config.toml
n_layer = 8
d_model = 128
n_head = 2
n_kv_head = 2
head_dim = 64
d_mlp = 384
vocab_size = 2048
activation = "silu"
norm = "layernorm"
norm_place = "pre"
norm_eps = 1e-05
positions = "alibi"
qk_norm = false
attn_scale = 0.125
bias = "all"
tie_embeddings = true
parallel_block = false
init = "normal"
init_std_qkv = 0.0384
init_std_o = 0.0
init_std_up = 0.0384
init_std_down = 0.0
optimizer = "soap_variant"
lr = 0.0101
beta1 = 0.95
beta2 = 0.98
weight_decay = 0.091
lr_head = 0.00904
warmup_steps = 200
schedule = "wsd"
decay_fraction = 0.664
decay_shape = "linear"
final_lr_fraction = 0.0
batch_tokens = 65536
seq_len = 512
doc_mask = true
train_tokens = 125500000
steps = 1915
dataset = "wikipedia_en"
Each number is 500 + 40 x the weight over the matrix's rms, rounded and kept within 0 to 999. Layers, rows and columns count from 0. Numbers have three digits each.

# v: layer 4 attention value, 128x128, rms 0.203, rows 98-122, columns 0-127
# o: layer 4 attention output (transposed), 128x128, rms 0.175, rows 98-121, columns 0-127
v98:537456503529478531471519520515489535492493574529437472490457497526495472451513520453506499487445514471494496504566523489497513489513501491442496497525487464494457484496510482496475489470475518473484461552485508452492492543523490548492558527516500491576520531547481511521551529495509470549539484492426491504497501488511466537464502494541512487499545487495508497474480548545474503502457
o98:441549516455491482506490506481527495488486441521505526496529525510536566520480444519560527508556482483539560470452504486489490472474522523557491526445501502542529526541493482479490535525481511553528553500519483551505469478505506488519475457483481464440517487488494488497471492539509535498514486549559477542475498517483532477552495509522480515492475499549503465455543470499503461476554
v99:447487510465484487480501531500492492512456545510481477493546470473535533537460434492422527532426433517453504491506499471489501475529512534514516510466499500501508527522533541496485543530492506533506451489498456518426479532569506538455548510504508521427476549494471534493437501511464526538501503577581472459527598488539487554498481477505497499477477522524493500458495520518472464493529
o99:520535499523485491515513478469530482488529457469543476505456472544467484491514523561547471499546550467505509466564486486539583472472478430469522507495557480498529540526517473483452514482580499466430523506527512470537498471428428478536457476511492513578538483538442471474585522559531491490541571495444570528487436476482473482524535520486511553501483499468435453512475449496471531507511
v100:489489527493517522453493528508502501474543523509530515508468483501495498493508488512474489460515513484454497481519497494492503558477444545470479537411473482502529502508495580492487467512466512496500523541440522492475473522469489445555537466520508552504498477539497447515524551493475487487492522550532487481506525517492490495473520532539473512536506489488494488461523552484476498510529
o100:512510489538450453582486505482529505478447497487505488500518534502463482511483501526502499555506489523485466548496482503467494423525553479522482489506506469521489456501523446532457556491512498520511532474510482538562578487507574522466488529500487461477491479417516505510541521464476497531503481470446549514490461507513480515476547470492527486502502544472491487548419505430538517444511
v101:444492492537522489471504523480469513500524558569462525510473535587471541448460432524530507494516473513474495503529471492462479549523486477528495467490486513497541523480518493508480511514517446487539483497474558525538516505468473478535466493500479556489495514498496489492563565494542474482483515491480493495495548494498496518451518514509507477506479462500477464427461419464415500541487
o101:548522518460451479494460457515542464504473497451533448479509473365504457527542525479507448489553515492519492515481534508540563462494535497462461502463534510489450458541504466538486468481461518506503523450477449510446529488501501472470532501537448472557521408499485525536460480505448495492531489538538534520461466490491491476524589464482520502483518501515467518506500551510580516472537
v102:473491475551500526516473442500453459478552528538494486493481505483511536521506481534513469467527518464510503475532499559520483520510452499508548430483534498491542486505481529494573496517458532488506532449500504491526437463505524470499490486508475499480447461481482474526533490522519538533558444538487524484536510484554490489467489424542515417504476499533525475517522442489537467470501
o102:515508550513501454465533544513481535542420528456520505526524492573522468436540472450484504521476493522520520521486543504498520461524485557509461526417464432546529530519545470496508519480551499497497514571492523546496539484520482517501498509539520465563556520508491535494458492498483468467463541456495507476500517520501494536506501526496519521501523496432458567530508532547493529485498
v103:500476514504484501498530478512518492471461493528495514490518506507538506496518500546542499512513522508498500433419471504504488502487473461508478493473479518497506509454498467516492459451454478488475516495554533446520468531470460466487551489504502472458488512498540453510449436475532486462503529507501544473527494487522516507422460539506541477514490503490564514545491534497495528464499
o103:472503510546454511487513542498504469521524491513510505500454493514463486566501495446465521486435461529521503565555497536487513544457544476490545471534500511462530515484443507490515531517542497528510483483466437485423498419554549552522482479505539520498506520476508520459524478504506527544463497509495471557540494523471498501542470456530464494494532508517476484442526502485469478521462
v104:510493515509478493506490421510481484479465527471502502506448501559451486481466505536469504475542499497448503489532478513494483540534499425485511476530471539486510526480522476505473543447464491518475554476541508468557480500483441573513500500455508500510465492511487465481524534488541496482509480496552494483477497531457458531500515547473576435460495515485497487468502488488490512485476
o104:501483506488462528498477610515553532550510499567489440463509513450500525524515447477515502528482549487551493527474532470489516513470534516522520488478490462526535489557507497467546472507530515459462488498462508518404526476518504470493478506514427509482538508460543502504456479516534520465524558496489529460544501519535482441493518475555399537546526433501496498482454532469469498471497
v105:537466451471542485550527517522485535508532460483513503547533499545514498511480471567426446515479476478519582551490477512473484505529493486460503488493448550504499487509493496541543503511443510488520575461485497504536489453470508488512529482464451527480502496533522524450500507510466498486523536480461470517490471514537532464525467437504519485485514536466486513498514504494516484504535
o105:468562525506519505521524521491480497500524514503488521518440514468496496533500529473514517456528506563511435501531490498493526470486520517560473573544553512562511504467531492510479486470526518476542451524464511463493509561525483539473490497548587457539472499499488493550491509494514534497528464515529492450543535531482496535487499520501467490495501431517554524462489519485446557557462
v106:497531493496517479471486529525537474505498557452500514464486546523539496510519578456543532507465468489462500516473503461533523500467515512485490507483472485511464534465508541504481530518515483484512498472488461494478459447482468503507537461512520422511475533506527494498484482491512493531496534530589493493503604427556478510600531496464457475540512486503483518464478535470483544474518
o106:531471507503491521503496464522502501480472512513472466537559488596491550524501506544490474499533530505489523510495495515499527433493543496550479556572519544513521465578469575512492486494452457503442494520502538450533544565494485506535517523479508533483507492497497533487542554499489507456530497518423475573423457534441499475531513516525507522484479438534509490549499462484451488511550
v107:535535502459511498552442472472480496481483464482469552516504517456455478523509498517543443490467486506490505469483516526524530541473494501547497487436493509517486514498440489508481478463486493509503522541499471524511454537484552514516551478506538485467531508503511536506481490512547571445426487453520491448509513447489494457480577523527511540431454485518520538515508486563508521449554
o107:455485492491503531405538532527509503526524532484515485471501503507551483474469571508470547548505507513524453485526487520476483478500495486462513488563518510503468477530557532509516491524510473436513478454529524453475552492487479521514518514476477490539469491454481497523531558491478418566509521513505486549541508553550540561523486465418419461518531524490485455530538531483525477492417
v108:490498507486523496483514509534501536522493479512488509460467483451455477437504468522477536477462464469514483515558509513511489490505474510526506496503506463467462511518518525529442522524515487508469429489510522528481571487527523510524506512496510471520451540521500527507453450477493509483503529536522500520488511543529497501496512550528522492464468530518538479536528552484492518450490
o108:509561536507515500513496477482491493513505539493509522482502576522516509551442521536542464510520528475471523410521519526520520488540476470505496529529525484501491459497499499465562524494444514536529549558481469491504509470429524525521441469503470523460533452431509527464535530515547492546507496482455502481472538450516555530548476476559505527501508492525514522504490424531486435493478
v109:473449522517475570527542447443513582506475457492531518497503537434489479495477502488495483464499525502497526514513492514529549493447511507536501502464499515514501453514444508500529488478489479538512573535486559449463479515460510480525504567449511476540487525455484490459421457520436499496536519485507499515503468524511492509508511499540521455532509522532505511532543526451515535426516
o109:520519497464499418500483497505511432599497494533480474457481508536478554455457517481467552533478486521482504506478482497433369523502501481445498544528478489501506474486485497532457471508487526458532456491542477563521521464471513528514462449463459511431495476479518439560535479451449488489501504442515472532519448454448472519478480491471463478465517458424577511518470467512491505553451
v110:482524495522534445512547524560496465497538552451458474484502465516481466500494497482496450522467449492501471501468512515494538468513516470530539540523508491478515480543551515496500493530510508506504512483472467497530515450476497451486485440474527482513471475494531485496471534509513485478492524555470510531482514493478512487513552454458528518493553537522528486588501462487455473539486
o110:492504501508484510510468448501518550436441502508500483521518509496558522503535535529510474465506545496476502456453469480505475492473474536530518422507498507535460515434521496486483469494493473496461473473534470507491458551522511506483484527484457497521553517504465511488489466477529524514494461443497483461513496511503475521498449481552464469526487443510435500439459534504546494536549
v111:486506516495463530501486476458464522520511507529495484509488435485564496546505545566488508510510507490519508441498479500506513484460444524478506550492501538512537485475511539517493479511461534483507479514505484492505557510535498483408505527492443478497473515463506502455523486459473521538488476462514500496553500448481461475503479504565506500516523473499492466475525470532505436511536
o111:498462527489505484489536503474491491500453479497572516490491580530472518443483463459548499506472484515478480573494522481515473519528476456507504464483537473550471555510492460429494542486554488514575511519513512524469479495500480552561539515498554562495517498564475503569496530529504483468520558527493506524452501500507526511516534481485473495468491514532509523489521481501509494507481
v112:492500523538495569490528506529475438561481499503522495526491499478513475489504525516536507437503530492468482509485473516520493494459495470552505511501489542485486548510505513490470526549539527553494546566455543518494450493491514543442504539494514508467525471479515526538512494470512519495495490516511507518486460518499465465459484486462485539483488495483441520519487480526491506509454
o112:551459494477503487510483509469477538413452502508509480475523442527491509446468485506562542564483430501567502500491491499490527515554516479517542514528517484532495443476512475496536485510479505511549451418544406490481532478547444522492487489445443516532499522581474496492543506495490431490488517514504484509488564479535513530530494511492502538483498485524521464477570526521506548491523
v113:479567481491502558512513468485539539433552498519491466477486522450492487495517564534499480459505489496489483450512495440510505500508503497450513507492505538517501486464508495512493517476485508547562485525521522553503489461477496526484487508518522495507467519506536474499491526530496508500535434494434486482468429517522530486488524481465503455524495548475538514514573475493500479507569
o113:532433506504463448490515520460499479553453505493457570509503497482464520525446483482481551474489484556546509543497508521481490493460543485509533540529497463505481501494483537482540468540518511464474501459483505477531495540563506515522481562484525514474490462494449509499438440469494546505439547536545496519489528499479489463481507552542462490498468450496505527465461484535464470437517
v114:516525497463504502570513462543537482540488471563457449469481441547476550512500518420490468561461509467511484536562495515533477533554450518509525535500478524504520472525480485542492458502517510564525477537534518504506519498451504460566452467453571463474445549519476480427483520507529528487514537552472513525506527455477490446515498548497474517513527486461476535508471486506504518498461
o114:512464490496480499470498488470477524519465512379505521472486589526574499476526562572518522442488514511495541449451501520479463501460500486467522502525500473496480461525537507519538483543514477443493525513515479519491513509539513509470504530595506530543553466464505518601445517515455544467475470407528456477514494544562498560485465503497555505513453527508535486490555469541471514491537
v115:501490470491521428490494491499524522568522528492512499516429523496499507550483490547461507516527470490486467526519496538459478523485473476503469553472482474557497454424469515496480496500520470529462416433522546532450482472576497466552489489450535493503509473490522515508526483495455558504461463505496503498552493496482511425544529526517521487511515557471482439459506495522522492527540
o115:520513552490502538540495482476469493474478467474511529539554490470490458520464543501533482471505544513469542497513520457578494492459476504510451420486466465451466491497532482494464469457452530418544561600448450505523531513470522507512484515575484524442478507488495479500482532411453455520491507495480511486482512477509478550472509513511441514498466479557499529526506495489482472517500
v116:552502479514563466515472530512519517546474494492477515511539482463511530482464529463485554563495498465517532496530513501470530504480491460515521490542484509480585573492521569477498510514496467490452519475459494429532518489489492503441499488471513478524500473495471518504528496421507491547470522495486549555537497534467489501496487498505520531505487489448487527483433533531497532499488
o116:442521516484457559506509492465481521510506531472515446489490531531516449513529459508497467471487497499484422465478467499540451536488460495504466486432514518451453456535524491454515500464469552544542505516554471541511524495510495487553510486483545518502544552517545504505521534559492482467518479497491470488473502495491489497468486538465519523496510501537494491504543462441486480544514
v117:469528522509553540491486392508515523487525523452484520487484565527492487495514485499499471491492424532482469498511497485507489537535553484493471513519473482451529510501472534486467466514538544494540495501514488500487515491435499523528479512534490489574503543520486459477496462433491485543518526535434532466537571502526508482507491551465457535491498527504520559430521491486446455491460
o117:518468470515490481479522523473479505506478485498497442500491487450550535537487522499508517500495524457488586464536476495494488472508440530503544486519537524493427505480522515569502526509441503561488496502429556514513512573541526506479472419482531456479500453482450537491504509531464499476526501418571496551410461502480514523460493520529512495480496499494477473552508497525516499483558
v118:480509539525465496509453526498503452476521533473528470500563486503503571545493507558516509494515492482530493488472538424485505530487449508458545547517509484476493469484539478504490561452483534512505501481479518507531506465501528498455486469536470489471486509526441511460501537511508500562477493513486453514491539456517491489510503519484491498476505513533554481452567497463474482492472
o118:500515490545504443464508480484497537483478482468528468528494500507546457446502468465448511488515510497464493518516517469496555454517538522555495537464568515545534521522503563436534539508501464490505470486499516494487487506525480559514491499415484514603463466510516488564554505526506494483535517515529617471486476517442465494451522493566534484529458508455487503536510513545529463477503
v119:522508492520504492480516489554529507526521505490523525483499488524513484487533531444533484535485480513499452517479445458477505534515528438528486512469453508445497532528511519494502460517474450513492534487478481503495505469445495466598534476448573453509478473488532455520487488475491468483590478554463560492536499494495463516519509516505477480471504456463504487524526493551559544537520
o119:450491521517525512534488505536478513516460507509414467484503499523484454527526558470475487458523490469493514457538479547471468476487484554542510491553502430515487481462471492514526527492503546483517523486540508534509497542542515465438488502493491550462582531467469558490519503508483530547425476421515466530508522562518553534494500530500469542526498549594505521502469536489483478466543
v120:520501523512556537504407531456494510543501512468471489571515482527544500483489517477553447501466515505511504540487406458527533522453527487486495487499480492510498508471510473463517479487565468494515490548526510508529515484497549497480482503549504499497448488540473507460486490496483478512512495485527500515494490470485563539540558470482493463534508461521508476513478546459519483465513
o120:464455474465487440510514447524442497469490508544523525445514522478469498505541506457422529522514417527528520486524556504451468441509473490510499578549513490511480446503450554517492469487411491516432485461478524523525449493522523446575509534456518495511522484535538433535500506418520478480482481485500509507518498540466487507494450513503527554503478481472528516496540487483507533530553
v121:556507505572467512528475467469542530529499514476520511492473520547535486511471526538513501487469501498531474508502541511481456531508527496477495462465458471443543538513525542523478490492543482487428505501469464505499495477486542479476480506530500491436511493545433496495500478492500489551525567528514452528530526506564493569503463501500488518512474485580532488499502566443499456456506
o121:439457517440477499494468473516510522479517466498505473501551495466449512502491477466452538492501496474455502507529479425504542504520497517533542532551484501527491472474485415485491515494436470487519497526416519512528479450491478460529526493499524533554508483472517480512518499474521524512466450450515499484503462455476519431444540488470538502521540537466462462510543447474500539540492
v122:470505534453514483482496517487482515564489507486433486455528436555472507527460535514467465518465489474492515504507555521482459526525522456511441498520531519551491543475514481530498548512536491487445534509562507482585572429489506502504508514483498466481473505498498486472501463493550486544500472517482461519505530485504441474471504550504503534458467511488537521459552468533462502470450